Weights of a small GPT-style language model, trained from scratch on English Wikipedia.
Size: 12 layers, 2 heads of 64, vocabulary 2048, 2.71M parameters.
Architecture: LayerNorm before each block, learned positions, tied embeddings, capped logits.
Training: 97M tokens, 5782 steps.
Each number is 500 + 40 x the weight over its row's rms, rounded and kept within 0 to 999. Layers, rows and columns count from 0. Numbers have three digits each. The size before them is the row's rms in percent of the matrix's.

# q: layer 7 attention query, 128x128, rms 0.151, rows 111-127, columns 64-127
# k: layer 7 attention key, 128x128, rms 0.159, rows 111-127, columns 64-127
# v: layer 7 attention value, 128x128, rms 0.137, rows 64-127, columns 64-127
# o: layer 7 attention output (transposed), 128x128, rms 0.12, rows 64-127, columns 64-127
# up: layer 7 MLP up, 512x128, rms 0.168, rows 0-18, columns 64-127
# down: layer 7 MLP down (transposed), 512x128, rms 0.159, rows 0-18, columns 64-127
q111 099:549456555509524476492507560488501523455499473448462570514510509481510467557500386509499458454476527431582452485472437436539495561508506617486542541531515424521496535530516476498512521509501510
k111 096:552445529537560400493521509494444505479532557381507575541538507459508479502485402495459434465430509490516524506533498481558466530494489534499502575526520442529465470520418438478524472463561539
q112 094:521499517459485506546540441535583435517568530484469446465508498522501506459468492531475561448451453516482554448526535438477474480473495563550472474480572447485520429458507545510529507427432507
k112 092:542457501482474467531514479554500473496518511535476490501509483492477393396531438500517520494488529422469494512495510468500423567440457536528413489516627551502546494437495477488507533548500490
q113 088:557441460469482466400403540568495423546568520514523503456449527544494463465509489546541492517569476571482517452520577528464504519500490458485503451474483475437473469517542554496545557517464453
k113 083:463508477428504419476471513563517439461544543459495424464504472510475503448491507474525565452564462559447573521501495586496482525468457475485500472512548504548530447526592487530534525515544476
q114 096:460483439439480488589493497452492431433469464453527511508474531494476460547407546529544472436551462502470508449517464493545451507434480455486527564533405524518507535533521511535493486536542380
k114 095:536497441503499448535421496543555512496479544450500492448468492466510497492471438511475510547570457488482532443508489500522459516431494429490538471523429473508467515546578515510453553524581442
q115 101:473526434554417500605538482494475515549520458538511517490518421496532431465566528515502471472511509467547454489534482485530448475542557496552504496471514512480497472563467486491452529508472471
k115 100:478443558555428514570550491485474493473539428547488516458449473476508436504508481563525469462441542504477435468525469436503504484482508519498518565572541482462505462515465489508423565467483552
q116 096:526510517591523518469520535489477560464539413492473484566498484495560471509525491536516397437469565452548526557462470485507493479487526472536518479545525522486444525521541466499490495504513534
k116 095:474474468458527516435485518490402451420469418504497483507513534468533463522464470511512461473448504498480481508517486526500499438535515448518542487473442483545486510528495472584445481473532486
q117 104:439502497445504479530446506555510480466461533438487553447505552537515584487448474477572532514605462521555532492450546498500509521388530490472460500510499440451509523450500488507495580475480495
k117 094:400568504491526477444473544523533491556503508405483518468504471508516486447426526461449537512563447529506511490552485481491495508472450503533461502476489430435488517437523575529543506504472426
q118 093:547469391483516475475503530447454500508476550509565462525495498485478486473507484499464452457466496527520524523530455476541485438499458416505532502558508498552554542462448417490550483540489617
k118 091:490491505516493554557510464415539465526461472543407510470464572479480501526494463557512547496392557547476526510471459507524483556490511477485593477485481439489468472493522433564544481569513556
q119 100:472445429522469563584567519496476622544522510552547472498476508529501525501508476539513559488538426515495580524546439549531471446516516455468444536496479465473522493441481609438488498452479540
k119 105:456516417456507534518530546467479525562552510551453483452462489577477587459504483481440481498536509463517520533467458438475423411527501424467509482497494457511507509423422571484504467531513423
q120 097:464489521519511502427543492485517474556474522551523508484493501578473531534498535462510457457540471481525577613542510460503510493472512520562487440465506497555528499482502505414469478512409514
k120 099:478468436516512486471533534494499494497494468601453463515508546551551507488442531515474467477499433510538540557493501534506465438373562462548542439469612508440485515492544498532475479508450478
q121 094:440499501497550459491572505549488417461535530522483510538455597573506475472508523504478423450419543474477512487467481532517570569429459527475555509502497500553513438491518489529524437513497546
k121 090:496509494540567475523464509471493475489549532497444505463483549596499463460516498449581464484462532474507591566459541488498518537495477511484493452455529492520557499562528452526583517523557498
q122 094:461513581531437521509521547492486448486565500423570424468488529530499568488486450485505507478548387503456466520489472484495479596477477547514496430487468470524505448449494514527443523508482552
k122 095:559507536499486538499483530539543521513448464537518540421460517519486492458428405507496543533502467491507552525491530519495498546507578494501436532527548424518485474489556540462548523542528531
q123 096:529461354538476520486499479477503458512513504469496511528515473430449518540495504517437481522539554512467599510505461514541528477558498424501533402525487551526487474497483505451496526511474471
k123 098:509507432485509489476570413488546507472554525568496505432466479439418504541512466472423514543475481546471507537471445494554466516519469516482516459473479517501509475479529535419458482489436413
q124 100:512480455550602478487515543554509479482459507512468530521464507505539527505453511505504502441484528540494571462514550527492492522528568525467587466485456564492487439529589485519478432507542470
k124 098:461539448533592455497535542552460487465497442444495452496505507492498431549507540484471505456487584502553471490518578516527460483474524470505522524458481528439464501539559502490495544508509507
q125 101:449450464495529481581487523489454570611501531462533490471543541477515465473537540489510450518530500521510500502561487473458530505436553431561496477439500447481495443499562411482514498448532502
k125 103:447578450558500434621440539383495482547545482487471455492481457497508495507493535495499513539544532525447444534455507493515466541464580467520502502499537453512466483491465436475558480482530434
q126 091:494528519463495488540566435501530517429430413565541513561446534510424540540477592417475442428457451479516416497479487540483515529563515485417541492497536512496449490528558499491566518482505430
k126 091:608498517464455512495538411511489419454489587511530497551583511527464470573451524541515536456436507524545522418581473546427454563492479498525525474527461537472398522467442547459520518471601468
q127 086:493527531544435518484562517563572442448523545472487478440413478471520565581412512473480538511477494475542463523451508489495535497580477517528500495509436514569461530503537460500507403476449484
k127 082:517496537576526593504515575541462492468473485492511516532511541520514464572492454448480508499522538418414525396426507489499529466500442461521519523509490518450450467508482583558500510505489554
v64 097:493560532470473415497574448481448489499549483419496521499447398465499556473473466442468499544520502453525522505560504464514486465525468487526512559456535489524522569507497479446491460565465557
o64 095:487490485457434553492428526443603501470501507537549517510577522470469543498508536510512493455446484494462571506480434521448519564527567524500516438509524508489549422482457605452531526444514534
v65 103:418538429593576492486551482458472499472506473477476513503484496503552494465455476480429589468510529534496469408502510459478432548572471506501450571464507509502552568394518516477465461486502544
o65 097:489474489517508527480467430577506448519460466493554452549468457502527520453474499568532478453490514422466435573557445546426537516474525501525509472500516508554421375540484519545501485498486452
v66 100:498523543496482535550511470470521546554563451519459484516531602426464472551515486522535558527519467528568522528477516439628512567561489447516513471504474530509524467489505516552445500535504472
o66 101:449532593501549519498523520581491493508482478510531484541540562530516478495550586482554447509515513458512487478530560508495549539496566497470531537432503449530496507480513480533523515493468525
v67 105:493548508448514520493472481483494531421491527539523435552505522499514472518474487546421550469493506564532468481458556435471489520487534508479456489428537474522475446471493518494543557545516485
o67 107:447555443519453513489552535571501543570480454481428513524455509475468480485470590524536550454520508509494567534551488498505471443521392489517555493500484463428505475450473495479481438504492487
v68 105:515475518487442464460442513472508503510543481489480434481512524560473511496559435500519511514491517513505506413474563476500521498542544507555519549564535465526480501502458475475452461531516533
o68 100:490442579500509494512539499501438489528526567537574502483533492433516484480504587534538489514466488425493459487526464497522501482473479577525447447554544543518525483503461521495398508509458526
v69 100:483514484533479470511467540434589455472586531533481499471568527528518521542594444498471560521527470501506487434493484509497497547471509552526471485414490445478479449468494499499468523448524554
o69 100:485420524495510511468505500558540435503516505508523490539488504457520510542465523518517512469391463530511494515553526497493421493509457494490547551549507501541464509503496466506521484560491460
v70 111:466510550451535523556485531497503496482465532564506444425455461498466543460500495498439524413461529448489493443515540477495459499517518607518523567461412515556544525486579499505509546470569509
o70 109:539493471522545510468470478454488484481477453581488470556501433493508489506555472516507483510549508586491462565510537588433459465577479490535462495465543512505501475513538586441543470480513519
v71 098:477444498568398532454503512502547475489475499431560504542454466493527515447501498461571469519502551487429446543452516493490599476491521516485487489465493450442516546460546462519476485569423558
o71 092:565580495492544508488465493456424472507473509436504500480507450473489492469426475517505458469520482534517468441510455515480471476449576476521484520413481492562513556556557498482503635476466505
v72 105:477411440499467525519510519431556509487546543507506455557431461495542543490504436464567539523509501469457443454529511535499525518529486563438585442469479463476539476435530518517497507430537545
o72 100:509475579507484441494503482512506438474555487428451466466491509528523471540487534532494473501467436485535540467521504498462453423487581495564473535533533505558511497551580509545538497573416494
v73 100:559529514499539528492508493483546427579485468515495535521525550512562414572526492511489407523463457486439453492559506500463517534538483538452502452495510494531489541494479521497518483561441522
o73 096:455553472519544453534442566523497524530441491452451480404494486460551555476405517505565582497520515472507423496521572506508455482499534465533425511534469535469543518503521542555459472509458464
v74 095:552508490525429517511488497507523431557483466439494470486451514499486458466491477424493471384536487476495515502535536448533500491504492501462552506503488484433487573497477519508570463526422538
o74 100:475524515570524499535536489433462557564518521445450461497480495438511506430489489561478478511490440479451427518490575448422507518531546467591489524412541519520535452504507455541463495433493462
v75 100:547479507539535494495544554481616494477486515542495441462476469425565537537592499529482498510480445479406519515499503468478486450536463443567558487490496503503509501538495524529459511519552516
o75 097:427543598469520487576514495434493479461488496471546480452518454476480468496478488460479480513493515491550456561544573481457461502497541537449514498485446480488463455445477458498473491552503593
v76 108:531479455555487519465518476500409559498466534487420532509519560537539481522511538507499519481514473557534512476481463569450432413541496537539590449466444478430535526551533522484483546455510512
o76 102:513490496475454474520497448477468560387539560458527479543496534504564488556532496502488458429458516442541505467476510515485538522445425438490523512491515496496478482542498473530531480546476478
v77 105:581501501551515595467500491545482497479474510493528415458529511466456476564538569523551505439519476552569511488528493486498482417542519530547512524454503463524471568536487506519543534520582454
o77 102:442474539505512447551527555446479463522488512524498522532481480539542498424490448485446514468499493510419496470498570531489530545448433521454493574463496467455518520491522591549481580485427485
v78 097:480497550512530524486524581512500475443518471460452479488509528502404397559480438504505432449473500471523559531524502476522455591458556558489488516545493468468469537565516453484532455459523463
o78 094:514504473461515516574496480546511571545560506652538517519484517437534543532510541530465549535512504545424555479522554535522564455577462453464497466504488478498615500480521509504501499494458504
v79 117:554490374499504517480488512545516561508529544552526468483485496535518495448492601472440502494515468506522484569499480501498512468445581488459524491505482514502474507533579484467485556443500499
o79 117:545503554490509509469566477422475524553509521463473517546552475492486485506482386446465522494499514500512480481498511464512440505481450579472396522535560442449498551528450453455507514484518537
v80 101:587587484489494480496487493543509482498451469500450573527465470563488469434529496515404476522467499488494502459501555437466528483496559441487570544508551552547495492503526549457448582543464398
o80 098:509456482536500545501483487414539437576450536484549457481594545493473454436479562437532531498576576501544504548506497507545510457487489554598519476566511535476522449455511535529502497474489518
v81 099:464540517463440449570509544455504454537532463548465444465538532524514470518569483490502503515516500525474534442446412540515436485468438518467464513526496478533529488486519624514451560548486433
o81 097:536513494558535545477471533453437520530529484517612519469463531453464482494435539547484561508478518522472467504527507488406521435463514465468484506466534545489494515455472510572530459489539488
v82 102:497528419518584479451457521581533515456470527464572484486492393502463445422473481509449507484506520497519461463452492475483478458553484521536423506491507484460510493498450487570574493501493584
o82 099:460471439487471506521491457470510438645525510474443461501515467517516491474518422511495481469504502444422509526515410498496476526506502459500552449444529498511434407490576424528486534561531475
v83 097:470405462492409511514518536543537503563494492408483588529457447449495560494442514585501554511561525508519439433531558552516548509559552530502503480494471503493513517552541529505482527459501502
o83 096:489511508570511450380602494445510455401459495491449487558540509515467453493519473478459436463492432468484538509496527460563476466468484465524538530483569598522546508519543491540554473462469535
v84 106:502577470562512496472507518504465558529499469497534481458534537496397461623564548466516536506473486527480468542539435509549486521567512484480500448487543549551563423552500493463446528512531504
o84 099:484509461481487554545489580509529492447489430545526578524496549566520496465504480491584531523517543477481501536604467454470479485491442488458461564464504413487452591504522548466485486537537455
v85 099:597450475487457518501507511488477517510433528425494567635516471502519566486540486506484434512498556443426527516557504508540539439508512458496473454451513450503480497473502527499547532574565511
o85 099:407432452518495452508489500477473432483505581447457455413535527537443484552480516558537533518501530545541568452445540506527523485450518449549564546523550554480518537536493533516460512502518501
v86 102:484554479500558489528466513510465428504442504493486478446539570483534474553458504512581453486489526519454541498497515537478453486435519582564545475513514579478483455598460487534485447517525430
o86 102:525473481544434478472541523438510621517456520497543493462465497543511594482544441487440524472537466559499476436494513511460490476506495498501502602538454453526519438474509555503507476488512435
v87 103:572533491493457525533502479408440461447502541557517496502507542483547505535389482453477548480474473455511518551502513497524489465507496529429514485561442538518538498476466564533395464499514567
o87 102:508550572562527501531424515571489509457440546438504515483454549507462498497550522547511489522504439549520511447487510519484509533480487524559482536467475439507505496550628452483527507482505455
v88 097:529548552488476457517456492474430476517465522451499492550439539620507530507512448455492533473497500471501528545439508510503417426453511462486514442485526503537573575488525547538521499418481446
o88 091:530428451572511460470491521497504469447480531530524508511403456464591473477502491488539463549465510533460517442521552469487546545508453545543517468532487503540492481489526505447431517553558517
v89 106:508512478443510530483476550480471523591483453477467509534562467448420413544440485562527492444506426487508447445505423516499487572471479529509500485452491482525542530480464508513533503447474533
o89 102:455534468458538489482522534436482546513512450469432530578465483495617505495472545466517493549440449433475472527488505460426561432472496461511451461490551480456620575481485493575482502574494524
v90 094:407487607539500501463564502511522408524441495546463454473459540519518462545523544475428484521495473487535530495442459409481528454430461508476500592573494511458434493519489584525514456485462496
o90 089:565494485453520503490435422502500593461549517478553520491507532432468521435539500530516480409525535511511500504456515607502470506566515469436522483447463517483490454517564383531482481443520526
v91 098:515530505485473477465469506474496443484578458498505516515484494526571496518495521495560474532438496494454482473488486517450467557527545550484502494565505581493506486471451546564460460488420462
o91 105:564484530453549480516461496473523549534533548446519497455447563506541498464506507445529502530521448487526495463532400476482527493479534567558493435573426424543547517520556501513469509557523422
v92 097:517359489499488547436460527498454485538455552523476427521501494478522519554486504471496501558472402556469474521521466487483530556519464522466558487432421490494437459454516492451500443514506518
o92 093:507563546439497513603543524504500548492511414440435519513544508519450501531559558494498508430443458511574493546522544508439396460462553485502487541479503502412542485505416515514485553504418573
v93 108:492546474492486551494536522436493402544498528543570527514446465526501461543483504454553533517535536539572406541497511509514446481512464502524458506485451466469589508488508447513484500480456451
o93 103:481465431510546436522432521511510488515487439556401492499457514527588545476489479529483501442512460484541430516582551533428528507503526570481517527423515510488487507530500441535552519491555443
v94 096:479497493463489479566537499498531465531472488495523464511471507507536587539540475505532472468574540453442465502522479495499473492460496512456521565479532564431458460469470486451467480548540511
o94 094:496535545435522516459525530480423508473534546522492410540546485506469516467591556548580509537484479415524475504430545507493455475572526570484502496511484572499557456499507478462560449510526503
v95 096:504572451535471464458613521531515515453517499483491431527449537503515501469529479435526446545512497503519485417436565486455492511562488540506517440513494456489556574465495511591545495464468476
o95 093:538531532515461577518451456472495545491521469504415468422511431495567530475473551495462493497462538430514481495554518508443463534476485548503498461483510562569517499573487527527471464565518467
v96 096:480538499538540509474467417519495471543556437507460548498501515580514486535580488526447438495491488506533551505472425498450494561499478556470469464487544517524448514507492551517539523513501428
o96 095:535423438546506566474532506547493525541521565506594523482425483480480509493448449484536542524501532528433516538508520492474511595488500460482491539551442482511383458496455497517457439522514482
v97 098:534580440562491520543485413497468486539551421451482474501531474561520493459489495514493490457489462485532543490515536452478426493538451437459483462484521449545510497530505439490541520466531476
o97 098:500561516566509519485497468468463527522534486483491489495480468524541440501449557527540530533469499456458540471503501494560576465511443542605456537484494463508449439422425499480500495547489521
v98 105:561496643464463446502504558488491536531503500502513488527492504502500537532539461524479499582513511520519483563490514500536604467501498489509433515523475492565485474498518568506519563540499511
o98 094:500434541495573510483437507552448513563477485545482457490481552455527544451452557445530551491483470473494482465461568484467497535468473495504574485475451561490498599496554505533490573468517503
v99 099:497487466453484528558493531505432516505450516482469488456496513493489536475532444525523461463510551507408461482478477502472468516584476566521551519446515541440488437582525475478519580532579479
o99 098:523511507485475552531566539470503479527467481601493454503501464543479428493528468498490517493481478476584536581461542486508543384423509443490501527451535503508449543453450569477521436551449541
v100 101:556568465481484480480520494546508495506508526462533473560504437537503472537538500490551485506557477489520534464537536520449464470553448476528460467576563452455500492495466452480577510542486589
o100 105:387461479499445497478513531500517466544549526485468539459488481513580536493493464502489472466469523455420525505388449438564495516520502541486518509509503508509527509467531530577496417544538493
v101 110:512477557499491529542494474530433553471467548489522496486507456529482460553581466488408545576596481485516496438527518511531488465495527490591469538513471480556513497495496463542501464472531564
o101 103:501442485516482478441581498569507438479564518602502503452496511558498464496477493550531521474492548503461512590506481482548490527505466520490531504486556511461519483446595536519471528509467447
v102 100:532491423573481547548518530447516501475512461497492485426513518453548468546510422512492503491507461517553465481522512506532472452561485537437505531501433509539489536537540523445509452491513527
o102 086:475475560457474540489522573602502551484433481503490492579523504501493470497443420470483584469480436450549450542506509493449507503494522555560480555422542495498510474446536534458546513518480526
v103 104:425508459482559522515456484508447516518468450517511478556516524508508473469480462532443495510566531491513438472551465552477564540425581515501467501477513495424489524416547454500500523504604558
o103 107:536427446493481540580502501549527533575548537520405503523459514508516509524530495558568535506472501536499453503421442529504464441514481339477510535453568517543504471479495495435567528536454426
v104 102:466491442456543497573484507545507507546425508474506491547531415496468463500491492551455497476507504499491553459517386578535428474553513537511524550478509493475567434583503498508399506526561465
o104 100:496478459476457497490527555402527531458496479559488445538568566618478466469534480511471502502533492504528552557479475493496508554436509431501489503539530516475450470456465530522567443463452559
v105 101:574469472494469439471520529517553494488527478532478524491535460439506598446469544494451423459522543512495589472515517512540496453473494503518482488468557515446486507492483495618488493480549490
o105 098:481565549515465536484499459452504513471521515439539505448479492477449484454517530491510508543483512510566457551499469530438479495487473514483599532468528440503536449496530505492574544513488533
v106 089:557596467432490507445506465557444450549533471433464513505469544558568536499459468482473508475506524479490496500519493493528539520495479442531491492520484539455476560553514530457521481507559511
o106 088:503541531581496585501505472485491554523510584500537488519422534472450558425552529513615497581476448450451547547527566503522558447500514529532544569506506479468521421476475482464529496451497544
v107 085:569456474486516522479505556506469473496506520496517480502500463432464452539530459548543433543502429522561533548468584470525504484449437479499489402533460497446456499454579574584580523493475466
o107 082:483492482561486470458484528542471569492546507516497567493562470497525469608519484447453488534484550538444468427505518500466499486522489498430544501459503500469553507479530432533538524529501525
v108 114:544518483516513516494465489497590466492520585470509535491568476431508508452464466523523514479469535465479548456469541495498516464473528523444503429488481585489477529456507520527537395576493496
o108 116:484570562491509480435461556529489452572531508445509484449507507470476524516542544446429487511522470584505570549510487492601425490532512421612490543549469490479500489551511535523491481480543438
v109 095:444535455457500563523515477465449532496468472483441528447534542453451487456438452462558537465537521426471444479471434573424485536484494491491526532519500483484466451497601506459482511535534562
o109 097:545499412473409499501482510455483497508453480511512517533522529557452460511520450528501487523478477530476584554439433474484517388419533494471476591482546430513580531559512557473557481508466452
v110 102:485441462425416468463449554499454580461556472515520518487485507514495496591487492517515500551494538517502526553535555470517573490451469556522518603519503480511413441534543470494462488469509591
o110 098:464470514459576493448512507506521490503482535492506488474468505484407530543518489584505581549528480502512487515551437536451487428504453536456492464422519497455513611453513505449463545458412488
v111 108:450554499531524494483533447486416582518516466503494550486476519425461534495463527488507564477477506481493529536492479536499473473528454494469469470491428524539546464530458487476429563508470539
o111 102:504582575435502502502452471537514503433409423514456547561492523576554489538496430484535455534528505408576527553480464429494590544428476481494513495560503410493453557509535518506544507533504470
v112 104:443454447552547426457503534556518477540509590469560475500533540436541511482481490469482485464477508440466555541534460517515482457513538592521555460516459475491557522440559461480441504468532511
o112 097:454613531533489578519485474464521501527499511499549514505476470509553564544478494524532468468534479507451501511474565475455458516529511453454477533441509480390470509524510538439473574449437499
v113 098:510483614518487486537418501489549477473574409503513514509522450534490597461468525574496493502468480449492518532554532542493447441456471488471496434537509488507444465526504520469528468544510518
o113 098:491558526511480515555558504529467494470513500469474518516510485431430395582492509571458539541467526505411491519429519431501453492522517502543518506524468457482530455462501470444559518563531473
v114 099:526493446531499459525531465520471402438495502485461461570502533442553551496534494457574436517455487496483487482549455570449477505480478525463499505469540475456518550453441489491483448449494498
o114 101:492517562412482565578443513487531571492540505512493522457468511516550523497532505539478477501513506499534545562429498504434495505478588555504507499557409485558571462531526584526497536633487525
v115 106:443546488532523511406474527478421538426511553486494470436452518499562482520530501507576497490512572580502502457482489500426479523425520573534566495603489519479516498537544520469511491460495563
o115 096:548494508503521550530552449556546575550561478605529553516453460562481545469476464474456537482473436453527447501487421479475466463504482538443512420511520456520487491512544517499463534552549479
v116 100:527472464570505463488543563535445484514489434536412482463530507492528588560568465493510475534427554447465539557543482464526463518506474528569496441538500490488509541532632443468554503550502467
o116 096:425510508479479556517458467513496515489499490520580535502488489496523447511463514467505534546528464482454458416492485493456550575515467448457495437411471512480498543451495575489424539509510459
v117 100:500574468454480527430540544526473473501561512539514452524430565499477503474418541483513614454528517549562403405443553504522523521551504481467494539508485405516477468498481509550447542531494465
o117 101:504463549515553549517503460543451530469429425483404484539482521511509511533496558490442407509468466485527488563537509522492494498504477613491484496516513515503472496512434490512482496465521456
v118 106:553493508417548504543481477413453546548540482505497525508507495512467479457515497509549439508537491483473489512489542523457467430530466519575412484550488541495557540492551419412552564619473465
o118 098:504566523484487470392459514514523509524491510565473530516557435435554523491451463453512493515568543472519447507548499488517565500458477493506526525483534472475504556495456544531487533483565519
v119 115:495510469519516532474485467478555572478524487491502556464531501492589534492457517539527508502496467552545628494524524475483472493514509496500485483499400520414532504513504495537494481479491497
o119 107:443564474531504505529564456511528437469541531440483510521495447493441443577488483494468487468436470514526497470464456528502476495474488482541494554434438518515457406457451476446553473480526451
v120 103:485450496433519529535515561546500470489471489527461527492519495482571506518409492449505445526370548473428511532388497524442535497450511493489513518507482465478478415544560566474492481494464492
o120 089:501509492484512508469441489437478528480492554454491459521517525595459509518567504501461492514631403529588561535534475526492495478512566453471544441483459584503558544511527439481531505530531539
v121 107:470558438503476456494449495525531556522521416475554496458553485462433482486545481570530482483460486546536544474473501540494509456437511463480514502495504451527513520544555477491493562480464461
o121 099:510430466526526560469475523474466488475504476515477467532549495491485487540479472486424536563507486471517453584555449414548500553487429503433532564532556526558445598464439526475507496513470455
v122 088:481486473551468536513437465497504495477556467485480603552524493548538492495508454555520471411481530580487482501480504491573596498475510555547515471516420507407504503451503510465514558503489503
o122 087:466488453502539538538539476497522509474493478576424417525472467504469450611520480510489484474500443460469450497500488481480479485476467416491471486513512571538491500546506473439551516536498452
v123 110:443538511550497476495475531496504440452516518500517444534457550510463485514483498553530457495516463533525508493545471516502487512495483553476477409499508406453453484524479516539552492493508426
o123 107:465480477413436546519547450480518546496502520484454540556436469467490485521511501537460503424472520477480487445480562529453441453503486472449515511475455521507533522493465497529486471520590487
v124 098:543489543533459512501492530484524536526513490514477488482485499477545532512520556584554512468513543529491501485498471412532487527514492513505522449411473551444527511488571484543468545518443517
o124 099:517540513504536496488564522575465454488506452445612508516519487460524486574532503474460466505470523420545404519492515485486509475499531540482487550542430478550461578565497583480473459518502462
v125 110:444536484466548440499537487534503543483489468507488443446486574596521396551568484522496510479376527515472518483532465402519533495468464506527568589523471473485500532550528420422465524516494444
o125 107:485464506526496588527552544516456574452456536577541445500472448447497580478463450545518506491603480416522458558539442502448413448495500552458397478472522482503468473457479530477477448433480571
v126 100:408561538464526518507512525495497458481530479512494542518480496550483587534564453456506519491433525487513559521511479556451504547478545535557510534481509512467584481523553470389443523548536457
o126 099:501520468551553522478445547502505478506472526569469558523444531508528533467390559536538487502579505540467510504501464519432496518519542413488493485543528501543468524452465566536556429503458498
v127 102:454496540472504540407448587504533573519525476474508502539499503520497432423471492563513442493520430525530512482477531543585486520519496471468470506502508468547498545481514536441508478485567543
o127 106:502438495489527559590479468525498457509542496490490444551535440437514462540544479516497543582456556497438482538516554505530565443526566439520541555518459573538490574486411481555516535469487538
up0 095:520484522495543527502420474513471503483505448526533419466556536509523550418490455428557505501507434550481514535449505522526602491514497432443496501519478474507419482534477487466561458468463514
down0 091:552546552522482454477530446453496555498531453503565510463452460520471503499488540485439484518492538543506548498573517500536532489531546491500486564503565544505575505540448495491521465496547484
up1 111:470422523546494545505529518544461483630538505491497543523493456531362417481538542495461439566515571457493522396523439523520493456461541529539501538535464460508552461418506506450509537509504474
down1 108:479551486396472494470533527541493489560494538567499496471459419529542541554486554481493567517520579481556500514473498544516462553465491467489551469455409543524597488513527488484556520508473508
up2 091:524475505437546523500520566470510481537503480519473549382546576536460474461483470520448414487480569460508523550476445447437512497475496499516419522588466487444421477469533480520517537542545508
down2 095:445502452554468537497448527496456465508503511541444504544441553527466475554510510523526469546585464506504517506461521492532463410402541470496544594502509498453500492429520469391511525509508499
up3 095:506554478457473397441540503484517506546463485480497516428439529529428517519434448526425508480483514451467540490493515481568460447609512513480456471471460555492474471529491482497495586489501487
down3 099:576480510536533525596510523531561485471538507457469494543480465502587564425542433498505500494522515490567505516537540424483591431525552476500506520413518550513543520480496487535492493519412482
up4 105:549515559497478542511502562538434523531445529540499550533505507518526586514555483487479469520525520503471460469457530563453460489419557524519563464505524476473520507484489446470556502489461541
down4 101:515524548474493467466474479476537441499531538533476447547485565503503484484541542523430545495554439492531525442417504500494471524454517494521453464560484473527553500495446510514548519506513542
up5 109:494433503495560487498519526593471502489493465466515439589440440501523502491549429416466522521479488551505508514499491541473492552529567463575475514522457440427592465470548488486441544533496441
down5 104:513480553520509508482464483543516476547554519560485488443457552486489443497532513506533486537557504473526573536545483489453493522537512452546426497469549414514477519407565499510517537484490487
up6 095:508512576463449467482506442512462571476491517552518566574504416495576516507537508510493466512482581485456470615589547505458586475507483521543566491479484478433491462454532459476458443503517489
down6 097:493491459475484494548487587536506498555487475479525450464504569521481488534481406514468469525489457536490413419502503585489516517510543507509459546535499497466502407441461509473525456536466503
up7 103:449446452501562530506529438462525523529518518497439563496456527471426404458490528531426481553533565428495461513446492540467472484476447451562530482591533492501466502471524532485552527536485488
down7 106:508496513527515490482571481469480570476554518476501562520517504595479513511399551453448523540448450490556518570515510564485464507481544422489512521487443507602472474444526526526458544466445494
up8 112:473450473431526450452448517547469503484454510594584484451494507480571512469526484486515528482462470490480476517408521521556546511511593548546484475506516455545504516535484504544529480471512481
down8 108:454507515484601553489565538510421584571520470486534535491479554537446528530490456467485495511487507507521514559480495467459490515444588399448515427458554559508468436466551486497487487517454440
up9 097:536514558517497469499437535447503551519523514473459576372528481553543467471469496483413558484546506499491571472523495480456566568552411467537475501606470606456478504501527519503493493427498480
down9 098:510413475471491486517475523488564465463463595448506467553434521516444550520556483490583475483483404518518506492490482507497496467460498541418518539468529477471495521560488502541469460553494475
up10 115:473490560462503519513547543497474465575461538505544584492485599476499475473481487552475484491543462484527475465481486443515508453578501463520531479516533586470519523483452498490517436531434555
down10 106:477503511537513489489500509485499508481522488511473429430419538587460552534495486486445513492576445488486569461521580485497541578489473458500392451438519457497552542496521499531498587502511516
up11 093:514436553527492480540460499505558492529456527529507488591482487447498505526477511505484554503426480565488484415445427468524478482564502497463507465463544437502462448514529486496513539507503536
down11 091:516491557474500472525600474472513563500457488502523604495465481536602504481515457535470518490521497460479580491473550497543445526495505499491519527458566484477488451512509507477563434511499443
up12 096:514514512490522526559525475504495548510540523444527506528444540452472480446428580465494484492513587579480493355548499472545504594504516499498462480475527520438477504514525497501458489538546494
down12 102:450475521471458545529508473515487435559508410522513496498479487461507433464534480547550464475566457404500458574467409501476512502499516499450531472423531515527530514478562415485477479496430467
up13 104:449564547471534483460532478509390478569492530480502595494460400505493482488516443398464560508506530518516542515473472533450476496492584432497496497490448492501518542546387460535537521524440489
down13 101:541499615492548446528469517500553559529514456467444464501520496501487576498542511478501496536514476536478549473559510567561491440526501522575516517461491466474549566425506556469514568481571501
up14 088:438478508472511475501553476434533496512477502570413628568496515481517481509408482427480528535521509548545449524439507530504518533561457479513544501503452509413564492474480525534440522543580524
down14 106:462521497513436532581541471470413482527499554551503476538512520522526515501474508504528479582484473541438500541513459444470461555526402561521559573475477492528414482503491537452469529414534513
up15 104:462525468540538499413508422435532491453568547549502474508547438481454458502488509546523537485519496447550548495472463560559459603520541523472546486502519500506498525469466486530526553492481571
down15 118:509457439467464452467518467472514523539454454503550558525499531503487539498441447494511491479510478449420442582467518527504470504489400586548471572528428487444515501467499538531509512472486477
up16 101:437427569482529485530490483502447510508499428442483519457452437486544545504481512546533488446497503445471491499526525475478445522523460570540414553507534430485472507516471533511521495444488518
down16 100:509509500456510601573468436510507566474550468482535495473505537516451450493489514489474457539542470472512447495531426494457524499524497478572500462536469577525447575504495518438486526583489550
up17 097:528521488537547482563470445449451515610479542498520553481448502472502532483463522526517484501533454577462483490518586552506475486532550488487440474505509511444416506542465500473559517528431464
down17 099:498520383522485493546475491554510491502599473630428508483571513522499416559464476519526481553489541458513492586512560532505444501470445444434533502488517524483504551490487456499528480508516499
up18 099:485492554484478515592479458509489532476422485507562520491537476470474502512575458554481573583493497525474498436468523490522495486539477548501563499516480481507481459558536529513572494434430513
down18 099:490578445503476532460518443449418500553486501505487495451479505552547480546510449478434513540477537560444514524571456537484480489492581539552511507404538523475505537485456503455513527527477408